Part of a small language model's weights.
Architecture: RMSNorm before each block, biases on query, key and value, tied embeddings.
Training: a variant of Adam for these matrices, 6048 steps.
Each number is 128 + 24 x the weight over its row's rms, rounded and kept within 0 to 255. Layers, rows and columns count from 0. Numbers have three digits each. The size before them is the row's rms in percent of the matrix's.

# layer 5 MLP gate, 640x192, rms 0.092, rows 0-213, columns 64-127
093:103094112104122116125108123162126099155133098136165133151121151120126138130135090129130125136158147113108123154129137184124131107112097108113162138112187097095148126144141148128128155144144111
105:119079131091125163143134113167121159177113115095207094088131134110113127106140114147111139122116152132146138130118134119123146127144128165128134123136176137143141135080133083174112106168137168
096:130100160095121103172137141098133163175134129110123171133092128141089154141134137139117104100117135104116121111107167130113110099150127149177160111150091097125108099119116127152168107121103134
091:116120109123135115126099138125105112105119108093073119094145157081152168137113103122123073127136166154132136132147114138122138163127124095139083126132136143143145133120141142090095098126139157
100:101067125110102133143139102161099162140121129150135099140163103091112109132130128153099107139105111138143127087136136117102128111127103118108153118128118115094133114131126147131145139102113198
095:115130110156155142109072117074134133117095090116140156141150164119123135152079154158153136133128134089151176098099109080131155137104160121092128129151104181147171115117132138112118113133135107
110:120105149098139101177148143146167146139118121124149114111117105158099151148089131127088171097144137154107118090147145140174126116168163148112149090142151149164127139116123154151122155086117153
092:167105131103098144141181098114172170170117179102136092107169109147131125122144124147129144099171116138126137104097094113116181126142091133115119137120151173137122130118105098114105108086096110
092:112099139133097126164121109122159087181175180142091159121131106118123136139140157117115100154126124124171111153135130144121152096129099123160092099113133100136113124130134155151126086139086144
106:136095136142113109124133143133176152148087106134111100153146124143144106098147125140127134146154106151140162101113116127128121083131147163159079176112119111120141082147105137124134134114110138
100:125172165155109148094194119161142160115097145119185141128086131110135136145181142139072104145148110138084140094050120164122117126164103135158110154131119153073178106124160151143139085076169126
106:169159151159146171163164109099122150116139139101122155118147139116113127144121167115126103118174133105146126150128083124164163117139130130106126073124115128120166111111089156150149132122155113
106:117094102131084134167192128211169115152126131108115099152080169118118097121126080089113137122170165124134098137112121167094118103131087091118162153147118124131114166129142134150130138132117118
097:128185111148165114117129189153112154119100129120173080145146127123127087143161134101122121106157101126140150103142111107152137088119140133108125106151129167124140132121114153083098107101098140
102:109147147129113152142101114144157115122140139135164088133099119149127099121117138086127125073141154101129124096117111191132131122157162141119120104169088146137168117124125108157113146137129105
104:113129101138125161127151119124109127121137109093130129123142141175103165123101124075098097125114136121133131100070090123141100127103103137144128136135110140128148132136165127116121146114118146
103:129129120118144109125181133161122156104148138108122153047131105098147122086120158146093111130104141177136161123155134133118161151171097140136139150137129137115171156083123165072126110156136144
104:095077126145117167138164130158159124117125114110112141135091108092085103114079139084111103088127122149151155134148129140095129112129137086132132125157137124122123123128125125131099088147077141
095:100141141146131090116111143100115147130181096098109161070112111126138099131100141101144102131099137086125114127091097139107123120131146156159114135115131117136136145106065161095167134132159172
104:141122152103190206127134129096159170136160180091116150115080155099109116143105119108152100145128141110123116148148109145123126149113142091162123111118137097170075117113127129143098098101118120
102:151084138129121108088134104142106132160160153162158144121151140117107092136111134143108133119110119129181090089149111100106114064120128129148118159164130138132167154138139087098100096113104140
102:090130179099152128141154147133159160117115157140100130111153100116120119158089160121137144094071124093118175116120137126102156099108114156151103134157175098121120121127111123130091120117108134
100:136130133134155153114105137133122169142160162093187122163136121123133103090151113088102115122133140141140145094138116145089127133152109156117116135137135068112154098110104155144150122144118164
105:131190111130104170096106099105109165112157109096138109152103158121110142163128129159090127152120136135174139119130088113102161127162158170099150128166125097155127118097086098190127143132160136
102:134110108115148104149111157151096125133111167139133116154139162140173164111162125087111162132178170111114140125136129125086128117148114122097138126131168176145045077116128161104125130140113098
106:130102184122140151132127165167100145130084119132136125094153113137137131152128152111120098141135123129143167144140151083132107105159106144108168137142153114170095109128073105089140124100118147
098:140133181158167153169097144124117148146166122143102127070104120093101105137165104135138080092140156116108136140157114123127076132100123093126128121171103109134170142103077129154077141166143144
098:094150077121139130138158109114141076135133102097125144154084112143130165131138172122122162098086130107131115130183120132140108133141116101112115117126091138160134139085143139154083129130128144
099:150114177145139152161120153128128162112121072107104139083113126176088082105104135106126153106139144137135102142111083149104132159138149141167118133098146116120089127140181113174119096138146141
099:137054163119142141112155126121146141127103138144154094120126138147116143078137142120129151146105137136114143154136151119171155100137161112158147129110152142097104123102144092091183107125150109
098:097127177143133091147124132103139142159091149094149135145083136150167133136110124129118130129082137100112132120106091122165127153090160135121093125112124097120117149117137149129161098156116131
090:151098172115141145121123126132145171090142091134129166132116162121146148141115083124137131152123145121105106125160132113156115112090131139143139126097152149141103150180138068144126111131094107
098:101102140120113152135159116171116107196101096101133129113097107088129115133190131139113154082142123127133170155106128144114132158119127099116156122128148139127138127137109135111107111114123163
100:112102085090117135102121138116115144127093092162127144141132135153098110146128162142110131111148147151147132140112104115119092132096089101136129119148115130111178113111130184144119159142079116
100:105110139142154126138131100144140101106088137120148104145134175098149105064180118081114146121150128120102155160134150165148125111099090160131130139129100180144163126114121115160144123143143162
108:060114150110132144138133171135120147148113141129168148105103111120143151093139160090065124141129135144138141127116127124096103105135122147147130134135116124125193115120125112139083094114129120
100:099117098128127101163148138136133146133098122081166124112177126153141168111172133136106189129123144149112148073125166179154102146117134119157117149110149145141134143110079089115125128133141160
089:098119168103140128099098101096124086158133152124170099116178137129110138139092177110129165135134124153167115100164102104135155116112141163114140117117130106096149142100093128138153134138099086
105:093181132096099086130171118162155083119098138110131140114083101122112122138137154135126161130150125144116133129144127138108135178114175093107189126104150120085125158163140107101122119146145119
108:136159119112153086136149195150145126118107128082144079093099125107172138146107133105118130122116156103131094126144139136157140080124151099165132114187126136145152132138103137122131176168121136
106:105107152136134121139123105138137133106116120132140109111118117111099077104146115118130145125106095097144107151128148118123139140145122155078139148145095105120152155130136123115106101143126153
103:115141134108128095144183159139133127123137147095163127110107148110096152119120145093095153095135106140087146167110124129145177135171116126102097141154082158146097094130154145122166137143105134
105:132099121132162152076158114091138153116094120119131099118117142117154174159101103116121083180144173107147146147185113125105146128112121143145140118131145118128132137082115112156112119143155098
097:122141096113126153152128153136161128126108142114104113125145164135121099143112143090111126115120183079113105130087150172095119172142119146159086120078106105116115146103126107117135088148121135
105:099131130079117104114100139136105128170077120092124161129146128119140131173106184102120185100120158121114143143136090121100130145111136127129180102138190152146142092127136148185091111143113148
092:145116124121146124122149099170136152142126119138161128143121127133154099112127163130114137106092143104057134139106153140158128111131079136124106161079138173098128143149118104131108119109112138
097:110158189149121153149157136131143148099151117099161158099101111130115131125136189131152134128153133131097122124132118140157138118168122168165119164120125079118140131136148117141108117118125107
096:148139151112152147095101125139163111118120136125138124145093140093108091141082143125120145101118155108178143135151128141167109131100151155137126116185109107133085117099056096094144108161140114
100:108108084097108100121144104123165164160088187107128125128097130115106127079118193158117116130144145142123151129133100093122168122119153095139118111098142117147128103118112088141164150113097140
096:164120121167171125126172113104110128091127132098127150136107110157126162173111136110111099157111159154129149067106124158131131135092106100143129128115141130164120159150129112117106181139116141
095:111158128103114116149129136143113121174150147135128109119144124161130133106127057108102124101116133135129143071153137135110145110159091160099142128083128145110127119140128086124154094138098137
101:143152127087143175117174138133161154134124160105133060088096098167117101146137101137120107132133103147158164161169142110122130143122118106092141123089143107104090097091103128145097088145126143
102:100089168127089111150150140161135136143076161116121156098083091138096102127110127078119134136141114124126135146120145107091106094101120123099119117154117143122091134101112140091123162127087170
092:140142137122134078161131131134147168145120146166103118166149151132169144112085115122131132093128112164136138129130171147157125084133134163137194116095093137108118135097105131106121104149137153
099:115118161168147132135126146119111131142117125114098131123155154146140122125148121078124121135130139106122153123139050166124151145168116127126107090113078119074148106124153120119153135149109127
097:120145160093088140134125151133151096095139170103118147124086124145130133148143109124120169157188131080112121081148113124152146108133131145105147163088128119136149128151096098138106134151116146
110:114169149164100090150162104117130148149142162126159155129157148113129143106108105146116146091134123138199127123129127150155120128084114144119146109136138119126099167111123133175126136109093117
096:176124154120133157141143127150088151146158099158170122132120136114145133153145103157154126088086129134112147166145156105082118132098150121139118140154150128147095149118080137126117123148151126
100:158140169106132163147124134138132175149129118103157115092110100137132128109138184131101133096149080075109128151067129148129114141142148156138155170138116134106123167128131150106158170145084110
106:114178158107143132117149150138113179158098124129165089135169075129080108137149115121104114074134116094096189161126157100127165081126116133129118140139114122120145157140103103148073157110145096
098:081131105136132100128112094174132124126101166145116122115107120111151117160105121096117118116132103100105139114151139140150139144134100154134136107122145101094122181116127113128108134140116114
103:150130109133141123121120102108100145083133081156136134110101134101110115127131090119115113122134109136145115144141080125104130133132155102085138115111087123113109113092127112131097086133110107
098:112152105111133143144128114163146173163142149139122135155093120123119107178137143088116085165111146122095132114135135200108140118110175163131141146180165165097103095110115172146150137123102158
107:075114136128120116131137147144119141125152161131116095134113120178141152076127122078117132076173106114093151095115129123127105107123107145097139108114111121155120122111150122137108148125145165
106:070102153089170076115103153177121136166136158126125136128113165101104145143151117138114138091169158109179149092149144163135128071107097152128155143117171199146115131100074098123131143119161128
098:114121113129107096145110188124131143133137129129144106089142115087084113110140101086119121133100149156150134136141141108141146124097123114152163115166122094170112089101117097140104116096118136
095:125136104138152126135089125119141101106086092139163136138114112100111121154142166154110123170121099123103104134082107128150148166142118153120111082136114119151092124155117130147142135133134126
104:122100119154135128139113152153139124143109133120108125125101104128114125127130138087096145105108224132147110086174094143108122145125102123107156127141175201139122094077099142107117136103114134
103:112105115146110128204136140131109158149130115112150130114102136096135151127141136092115108134099125145102099150147137166131149141161139108087111133129161147168082119085102137095147106131133113
094:113138107130107174140156149121143143134148119142116133119104084101136112139082116112088096075144136152158105107101135152127111148189146133133159126093072095133099138090151145126126098158153150
108:129150126119123110159138120168157131103089127060141109116165124056126127103163140117081141127167091108142169094127115138095129140128122109146146145153096152114142081089078108164144108156125122
099:120116116123177117141123137159155126136118121112145122135137144140095161109165166141120131128157158127100154058137148176133121116129118112096169133148119124134146100063121099163084132129082142
102:105131139098143143140155153156141118137140132122112131117125120188114109142150104088104155142160092118148129135132152180097169107115108158128165182129125158133150106151140105088121092127144121
100:132114132106158132129149161130126118108129153098099110108127172130107086121111165090132150129118168130126146165158104104156125174117123104163183129147141103161134113106158119143139093149121179
099:105100122098107117092157130175133158108113139146149079153127117112088115104081121113091148154128135165158120105119111126131131132125144162136135133122072134142132134152103163120150159098105111
102:144154173148089113099160137125122115162113138115129109123153147093159151109119076145087090102127114138109135096132158159083134165136096107129155094134125150145132090116088140122142119162130095
100:108124142130167098154096106166140146173103145127109069099177130082096137136139120121115146095136167088120149132153153132123118142155153121140118102111188122148164143120163103170146161097148130
112:126112146128079125121149137148127108109119119127144111132135152116079129145146159125134146120142130125133158072109131142114102126105114161147168126122182134141089093103096091157127117152146183
096:077063106107115092109120141166178164145131152119107152089096137176088179138133131129123128111144132101130094137159132140136119164173112115127099136126126157106108088098147115163124116125117121
101:115102116125151159142111104154075100139095116134145128099141123116116147135094121087134087153104136116171132099120109169169120121122150099136132064150155091140119132127100133133120123188066123
098:122131123130118097153145142146131113144127118075103166125100160120139093135153137170128135097129125144116089125174127163131139128113139166125173159156085168131135168133100118139149159122132154
106:140145122137155069134170108103158121101116152126135111151154139123114086138166107165118158092107137111138128154161162143135146117106061130112147117136098121127151122118142104104121116145109101
098:129170149073117105124099162126119147105129167122108193113122183129143137126127117154127111143156131109115138183141179153169150172089106137124141130124111139109153118081091143150116113149122133
099:126191158123170116123142130137101156117140135106138103080109123120103162135127140138125161156095121131131158148155139160130171141094129112158116143126120145092131098126170092118110121124152111
097:124133141132132122124133117132128148161121157076106102157097175111142129157135151111122138172151130125158133136110166125126170148103114143134106127119097137144102175125146171122106155147096160
113:109104143122145127099130172127124115150071142068138103092144149124106146129135134126112090123160128105142142119124122111108154154109111168114173092092138151119134076123093116151153122144108118
099:149142112116119122136160116143158122090122114137157123101160140148085157140126160147122143094144155174156144116152086157119128116147090111123139125109138090099141140113142140148103129150111121
100:154125116110105135141119129135150138110161178127121151125112143128139122133196127123084104131135148118117138131142136146112156151112128164144097138105139137129123108079149184115161120117127129
096:121147115123171108171120143172135118088165123118132096117116093132134124095098120151118152090127159129105100100125161146165142121110148131088115073097119167126121099115108127165144161121097161
091:107158121143117128094140133145097133111146175108107135104129149164118109144123114118123134085122144136154137139129130119092117089132112157100159171123120101163092140140192091068126111141096193
096:128129221137130134162154153156146127095134120156133135140140134153109120128132098130103104133123115133135133132090097130110126167139134155103122144142138101121093176084153148169136154122152152
111:104109136156108170155151144136155149180088129144107095124135117100091129120162164134120157140145150112139141107112129113136136101141135186104175114161129137101102136137126113125136116120122113
097:097131126128097086171143144156147126142152148105126165115109148140175150141138174155112083100150077142086125149124125095133152121162097139123186099127121116148112144111098142128145161123137153
107:141122126151103122128135151132132151136117147089178112113078110154118117100173151091060156117150143124158139101123125128121141092143110128140186157134116120134149106118141152121115140161075151
108:099135098119138121129124106177081141108125105127149124149114152105115063114160129122118171137114164134115137158148163128101117110160130107085125077155134142151115133097111104135062111134137075
100:110101155118108174104108120127108115142148152108112128136144135124088134110145139104104132138151155111097122143171134138104109100133127102140103140134091114141125121141077133130107089130135142
102:092147127079099166120138116154118152179180125106133144140154154175088101134079120130123121116153131105102127091179126105090095167128171132174151144121126139169120094121135113158138123134127138
106:102115131123143131103145113139146161153137117113141070117141155110092121092140188129080098107133150127103171118130129116166120068147115138134113098116111160139114125096130134181144142117137107
106:125133089154172140134154186166121198156092111128131110101102105145082118125142157087098123110142139128127119139137143102135139108125090127097146136138151103101139130166099201136107108140112124
100:108139153124100118162135155148150138159131158073126159143139171133112118091130144152092149134127122126130101119177136105098108110119108109148183114177108115177114093141105101129117116119124166
101:180133113115137121163130115168151112126099117107149130130140113186136123120143125167105134168143108109140092096179120115099138104132119101147157159144136099140102096100137152132124162152117103
106:048123128128141133065119134136102123124108149116157114092136112160117107121144161098091132101143104114158139111126105111117148128156116131117152155149144102133106113075100118166149151137103134
099:081143104126094174167113108157121109113145147086143124167154144162142108135119108136091071137133103109168156143135115125110137136187111122105163048113147081114129124129122115137130146127129110
110:145112132088129111136108169139146091136137082173111121123153149160121129169143158122109131121161128148154107120125120123123143118162175125113162104143120155140114167127099125082130163133116145
102:137108105106134143137139158154122130119137174092093139158103136077141120137138154155120162146074103137122123072162103113139122133101118153145159090096131151159133116117123146145103120154132108
097:173140136145147107103126151159145164131147106119105068128101132149131108155176099154094120101132127141142157098154113112151150114113110146073100125102091148085168148146121117138144145157122120
099:138099111149123123134132161124100168147135124117097087114119142134123133064147148122141087128128113129120167098127132140087157086137146085133104130118123136135153152160135120105140115102126155
111:119109129145134101109119077146132138151131110135125142083109160102142146142132144124108171093139071108149127142121090129134153185129124174102130171146166134139096109136089132120171106150123172
098:117116100104128098149148110131165161115158127138124135112124119138124099114196134138135154115145115120115084109113153091141096094141116129150153129155108111114154142128136081138109139091141115
101:084102135131160125155182138144147124125132125143156078149132118162139118111131135070111122130155162222116130122118133125141119127108111156084150107152163128163148132099163106125125149099121118
102:095148122148161129128084134138143095134084087102127122110159143147115111128114057113119118086121144113138149117132170173157131149152099158100135087123166113167162137100141122155109128106151090
103:138132144133145137134123135129148175143112123130147150097139128154060113097142151113123149151118158117124143083141116142123114133152131167124127139159123126126146099140095087138131133134155142
113:149111168095116131103135143183105106135160163182109116133133133121119108173156156129135136127195133129132147106130116160098133091180163126118122112124135102154150099124098161179143117160132095
109:143102132112117139130069121174144140104100139148155117125110180125119145143160143132080121153143138122133156114121134168088116117155126127111145146184140143108138130109076083149118127125116138
103:149090129118125113110139163143117146129126142145124095127127089124150118106093142161104145145099142133113139093122109156125112104108128115139106121113114133108199153096109182149138187132102098
097:161157166129127175090167121155130148138115123120099164117099104167117115111140147096123128113145122171108136135168159071124147162135120119153115130122126156186124124129154125186104113083154145
095:154111115110137106095146123121118166109134150139143066110130144096144111134108140120119133129102169126099166161136131096147115154130138134117161100146156125119122187136056116099133127176125107
102:162131128129106126110128118120195208156145137135106133114079089144103110147112111119127145133098110101133111137129179136088087100117200118133127138153170143150104112122149166133132126106129094
103:127153176128119125160167136129090162100154130065109112136095140137151123116114133118114122126114095116121157107102102136159124152142159140146125175150103123144156126125118148087082139128100088
107:141142153157107111135108138154152140110130144097089131137112083133135145153116157144075169086166134146156122105151113153131157121144129158130143120126133149128086138120139130123110138117074136
102:124078110144134132115130152136174159154098108103135123121163122153129063127124117133118111110120108150154141098127112124145115125152104155138144115124156121176191113090130095120093141106078145
102:122151171124145138152165129131113159118109131125134107159103087138144144154121171125116131112141142150136152130150120136195138144140113185065134105134160084138123132136111130131140128101108127
096:109093103124152161140135115139087123155142154152091122140130152071122062112114080148113111099151116121118094155119112154080167092096105169121088096085147106130132088123093070117150159112121126
097:092146105125102128128139162143141155164124112092153148129140098129101124104124131114072136090099162119119177110107127175131081078099114091106108141116152142121139139107088121100135124118115140
093:113121154186138133107146147147110124124159080156138147165131098122149160127115115145114144134144153154131164105141115121132113143120122141115148117091067086114129114109136131136109088151082113
094:111168133142143163135135126170127129149137149106107130090106103116115106147144131109118167146149117134163151146125161142090123142144106170133144174136154141153169104109085140112089130151095152
109:167161122109149116135155110112113100166089149101135123135146112139133107161146122134106142111155118124137115161138145077180121159180117163122119128133130103129103134106116127150121139187149141
096:108120147136160097125140114132136126059133117083085101155131149136097171119092173111140122093141139156111113153106088129157174136108130092162159141107136128144130151098121091146107159123112128
099:118145120160128150133176148109137137081119097082123157109149114083122113104112171132123107110145161111133123140160144125183070147156147092142147107149089135153130126133161131092137152112144120
103:118140152101167161157141137145164165138133105096118141099130104095094144136163181124126133125153152167123146071156128153136161126129160159137086172111111106131134077125148144110102123182132128
108:135121182141148152177123158135124194106153103099149108079120111107160110131155112162106076101161149140141159119150112144152081124107134157134128148124095118099134120084082127144135122137137113
105:073131155087129156136127143185089134116127133126192095113080066113111132108142144147039126157168101120106125120116135155129109160101126140123154136127111105078135135135144125117159143132124121
096:107121138142134135134092111119158098131140118117129148119154186177095136130112120117123120073161125120124133140105114148138123128107098122115120120130138127095143088111145109136113163098132162
099:130157122149121108122100122142103176102149141114140112142121127113105094193139111107117116163129132153132126169142167112086127218161161131099146132070131118130135127070119113154073117126130116
095:182145100131131156115153112128132088104132101118136120121098098097109135147108141124149143148124100142141130141129101184135123125108104118120112147122134169144121058125091073173089134155134149
104:139131156132097112136117127188114169135159161113195114098159160140132115116150139124104147099158065129162099113151097125141131127158087102136080120089168117091116133105151152164130101127092119
093:145159128157117128134129176142138178154077161125158123117152123141137127118129112132106191126100090134128162134111139122062112126099122168123124168115124180143146144096167146118139140150170115
101:100115081122139157118143117168135120097120083168148121117097104170130125105104154093114112109146101120096159134103128203148109143136124176141089094088152148095140144120066127121093134167126124
100:101148091145118130130149120149140128131121164131122124068116092108152139082129142125119125114148125153140114123123154102192121160121149160158105118108126143138136118127140124098159127122076090
109:103167123140161117076142139174132167131120085136152097150114113102140120113122182111135148102118163053082096151127099173134123156128128153162135111117135066125127137104126140138126124152134134
102:098124179142106096157104138197127105151102111105146129109122122122154117131119146125103100135140117135137160119114086211145136128155146126137096120137107084105117118142101175146151137169163143
100:152117104171125164125145096128156104111106134102135118126112111121124091111156152092122140145144178111153127056121137130119147119144087128102158129136140131134125129119131103145109182143143164
101:133176152132135115143166143142118150093124138155135130095152093159110132147144133147110117136150118112110113133122110138158083073164190132098128114122109127154125189132124133170086132171087141
101:098100124117087136123132130109145136121117156139094111130114124127105114112155163131135159122167109158125111132180122128148135118122154106156140146129121057137136134107126160166108092114138147
103:149121129138120138135159145152170119131133127145133110167128118181153126134091095160111172114134151118129131122131134175156123160123114081132172141095178157077146137121138153171119114162165163
095:114113159144161138132150122137139165173099122114139109128112168137132133100093127142139136156117128117109127134168131140134132109106097135099079116088121152131125157134119098178100140124121153
103:086159187124137107127129153173106163104131119137113079135106131139131094102124167104115141122116151150139121137110124165127140112124124125106127096144138128146146094120119118134092139130120108
098:142156126085137161150166110133153160144110133163100090144045120097153118152159166099121112129120171177119148096127113133153116156132182174135115207124123125124136114087125122160122100150150144
094:121149136126189114122154087132183120128096120130149102120108122104163127097130120156106143106148134167120158103109110167146132127154150110115133121137127130153086101123146126139164141142111122
100:121114147112174105144110147120150147142148150148108078135121155154101120150149108098106154142130131146125096133112135135140115185138153142136143124125137083131174105136142142149095114109152087
099:118125144118164152156121141120103111118115095086129123103121146083065171131165125139135093102142156101137126141151128134135164161152160158144151136083120163139168125100101068135105119152116143
094:151152140109120161142155078145093165079127138130108163123109153115137092144104156103141134111099115108101139141109145108163143132105117093121083135097094138135088139152134137138128129130127132
101:127120111142143120085138085140124171136113127083143116126127118075129161108118096086109080103125147126138130131148155151128122173134110100124114120173182130121121129122045121108150166139134107
100:144149136105163137107121111125118117113118117121140082123113122125112082153141126100130151121106061094097093122128101117119147109146182141134119095130094154142120194088095123099123147113119124
102:137105135155151078127113098121123131103119137150099119106103128119075093179136135088119142110134107124121113119130151139125108142102111153114145134137123100150179161134118118142115123128127109
113:119149133119163132129133121218123129107122146096162099108146115101119110100202155117109139136145143123118157083106134131140162140153117126151158095138108165105135076128142134113142117109079119
099:123106140133150119123117109123145130159135132101138099145164086157113130113098106126091095111120116120126152160122097134111088093102121129134120121165150124165137134146126114122118124138077157
100:127105122156161125090121092137117162096137136109143127106136141103093152122148144127128126082150114137147162116148169148142137088125102159115178105127138162175164131149127070120114108125134123
098:078155132146137136165138110135151181139150119103126116109136098126102105092144180126122152151173095108131138135132097141122097123158143127115097137158067116126196097160147111114145160132125113
098:083161150123146148105163173133147129134132103114136133127110119172135110110091117080125147136137107100097119140112124108106136069149134144177123144148129108160147029158097102108084120140145121
107:106090117128167138130136121142156109149092154088125103096097117089123138122116137112095123153098175140128142069138119146123152130119099153094153100142163162122166129108102080137145109150090140
098:144129151103115144162145129134158165121140110081169084091103115126165110109163157161122097133126154166140155102144091135129136083131115132137083125138127115132151126159149132135151121133129140
098:094156131147090154102139135160134123101123137107170114120157123132133099145146125129089116132136122144093122149147125135142151128149132130126086104126136092099139119120155126127114112123073094
098:109130156115138132120105130129143132132090114133188148147129129098177129103130127119072112125108131143151126115162147127105152127147160125136146129140140102111064127120128115112085142103122126
092:135108147118131106157120081096116126095126137096082158119129130100104170108222157101110120171110162119150153092102110120115117114108137083130127122127095124118116147093105137128128129143109172
098:129082134092168169120102148107112152117136126101116092125132112123146119161117118153138129138125141117096122134172133128096199127097139115112127099181124143172154118131102118180130135142148104
099:071085166120132104132152171133089134135155132161128100114083101128148136084124154090138112113153179162097127136104153175136111104137099172115108120128127118116153153148126162160128120129116191
102:103091122110144107174131147137121136167123152112126101123107119147146127141129107119105139092152158179133129096174156110124142162164114132087146121151153113165120086095110154191070164176081102
094:097171113118110153114139123083154186109134137116164123125163158108148153150141141147127174163156126128168146106131118130129195125109114123134113119136134161115165094141127092157132111158085102
100:148170146119137126100129178126089152122086186089132115145131121145072129118149126102119146129114152142136116124098128132139120111116108157163142129135071152146112123142132128110115135138101151
094:150113105143104130163134089132127160146128159104144096106140160090101101164139108114083120092140087147096100122146145112116142173133109145118166119130125086135191138129113145155091159115094101
097:100078112139116139118138137104145121137157112109127137100132150129145129150111159117117165126146128113160136147119172122135105135145102117167103133131129110178177090131106078109121108142156155
092:148123156142151114122127154125140112107142099107151118157067155158135158107144132086139115115127135125097087091127120164146122129124123104128134162115101128164156153142133083133162144093101117
100:128118108110100148135166085166153147146106189130127140141087156148140094188129143145116104145158181157106143141125156137129139097125109118106159111118175117151121147114111116128182132148132125
094:097132133120145145112101163133122148105164120078129103110142141111148153096124116090132121144174143136124128154106141125119143142115139127123136105102110126091175115113097141132117130071154137
095:094170076101118135149125095128158124079138108103122147121113109119110127129109104112107151123163123144110108178111134109168143125139151108155117140109116102094117166112161157091099079133121187
109:101125124154172152117163138121137151175127143122124086167089094098145100118129179108077171088127138170100166107158126125134179127119179128097137114149119088124139118105140127134105189184125115
095:123143133118128140117121157156105118079120131123135159117123125091087121104188155123102147110081127113092122151115144146130122144094092131176105156203133149076135117128086127140129152122139197
090:132152101088110123126125147104126175142135155114115121137167099124140147145151142174138127109176146142130147111150088108138165131120150129151155100130160134144181158134101121101161149127078132
094:080089115131176129166126137137146131126112107109123133122101095136111124102157143102130132085116160123097127127115131150142137123102107141071121147128108090127128113139107125143152099153068116
094:109142127135113116110104151095134130134152078138104158114111094139152133123136140090111156132119083085139079115109114124098119134117139132105128123135095082145145150087151155128109118157138123
099:113111120092124088144143140227144121140132125149110097152149164129121110105110100126138124137125145125125144119130138126118116114194123118111157089118145122111108116091150151176113172124134130
097:077148158094103144160157160139144128112111142110091101093124131113119103178129137152124101103156176127117163138088140125131127068154081138103114115106119128094133114116079113136155111137168132
104:156101126075147105083141133168079119147125127117117064096112097107116104133162144077109079131169150153178100133118151174128142086145099082112126112134139138156135152090125118126129126133122137
101:163109139108125119122093145099162122167120147094109096144117177143109138126131111151115103098151140156160158158140129178113120132123145132116123120124144140142164125069118124108131155106145121
101:095172109117137090095162132143134179159106148138088149116114112126121088129120106121142119155123132124109098137173133111146164137142108200149125089151163111146066143101139112115113152158117121
087:141128145137124147133111115105120083122112135090109106136103131125191151127138097159155100131102125119133115134139129170118122148117100135097091095129096148178131132132145132167145153148164098
098:104114151111142134148173141143149134129169147192096128091124129083145118118157132105129107128120147133146142121102111118140129127147153141088154146156111137133129157086134169153137125100163085
096:109122180117133145118112164104159155152161107090141158120113126135110145140104142088101132102109127160122142127142141121145114159133124134128129124130121147115117118100091189139143112135151163
086:137110147112127128124122087143119142148158121111105074136124144107170117154152076172115143109166182093135133109114086118145145138157102189120137114127104158124131108124140152139118177130105128
098:129151123126128133119109130158125162114162168129105151064099177142089118118153087118118122123126094111170154162161113115139136093159141140114148107120115139178166147110161051123121126129135133
108:147112148128136113108170141127121113103110144103136103121125112136143122172125118140092119116119138159165129083154135164130170121100126122060156135122119113163140160125137139140097140141107129
104:114115108146097135149143131128132104151147099113134105144111131150094134186133127131091152112129121130121115125136141163101070113094126133132107125099153102165168153154114134157101087175144159
098:111111144103142126170111122173117136101160139108168126147147118101151161188132158102091118098116151167128101100143119163122127127156148101128162115131099130138139156105117126154138149099124117
099:169137139132137153137140153128108191111121103137120127107117129121099128124133148100119130107133141130171136101129131171154136129115116117139165171136105096140130107159149164193088106101108133
102:154115110137146151093135158139128121139156156111153108108113096111106101131058133131137116104137157106171161102120143134120118078102170136155142162123097160133140124154135125108125102105128136
099:113058149154129131154113126140137127137102121111152087099127142147161152092168104153103136136155115122110134130129106159099145125098098143107129041141185134141133127104122124146096154129104167
096:160117173111067135131118137149134122125131125131117141128143126147131092156129167167122156146126133124126127125126108156147098170143130148154138155157143114133127132138166137154137114155119160
096:125113124100133172148156132189132137109117174121119138122145109124128081110162155103119116116148141176127162133161154148097149092170142134148121116110133119142150081144164131141127143135105124
101:105144163059139158105149128130107175131110131132125149110115117110091100166127134108082153073162138129149105075163140138138162160104136135155120127114161105171110145111157166151155115105135129
108:113144132085152139112108125162138179116105147110128099120139123126149111155115124137095155116149155121130117164136125133160144089168139136135141138134136139174173129163120102159132128106102119
102:109122121152161129134157126130098147107094131117167117110166198116107113120149134123127128166123129114145131104094160111142102135146104118112127100117155114134154107097096151132112095150127134
105:069088122122148126111143137134114093118155133105108126131129138103141105111108144138102108104162151157103146166128125154144159087109126098163125100158111135153115122135146107130151127130099135
093:145128130148128107163117108121117196143101136123133115111118141136140108114110118150141157117105146138100095076147112140138161116152099071178175116139146174104110086100087134143105120107144101
105:150154171140142137082099113162110114172126148079151096128149175127083162162146125136135134173106114126121124143130167141124132142120105124125151150111143092126123108100121136144144104104156161
101:134146141137093098131148108138146134101141131130170101126139120111098095096170116080123110146208109095109123115174136173136108101132135137127117139100104111112114135121127143107118105132103104
099:107098179145097137089112155167135125176153176129131120132145119089117103080124119123103119120142142137142119153165144150145111129094150122101145130131127116118102150124121167140142170151115100
102:136150128110126139164132108134163111123121108127127139132141146093119093109126137137105144102118119130127152146090178137120108113131176131153115131170100107099149153109097113149109108120100128
110:126148131097092126134163138154139125155084136125177097080157109133119119169148129152102122120158150146161170113153151124122091114174160123166155141138113131124123156126120142104123173140155097
101:142111111138156120127169130147136137176168123118149130102086161123103126126150128109113134157153148139125156118154091127146138097133095134084141105108127132139165105139158118112080151160157126
115:116150173123132131145148179157160116133127156094133157107140144100121107070158147140101138156164113108080156131098158136108132076112091158163174117126104143121121112144099106111167168140116178
096:143134154120123176142122110132156127124113133134088141119107171131132074144147103112123125108143154122092174137127148149125156124111118148173134122143167106136120130169175158120112144142182136
098:105138130133141116150151114165128119136118100117135129133140124155086119067101109153108153141129071114137129133119108140124132129120078138121168149092134146108109141153129104083117161164152151
098:121125107152121123164118151121103188136150119125093136108094165110143129147105115155144150104120113095164148161150093129109113134129189102078103093117132125131113154162085132145076124123148136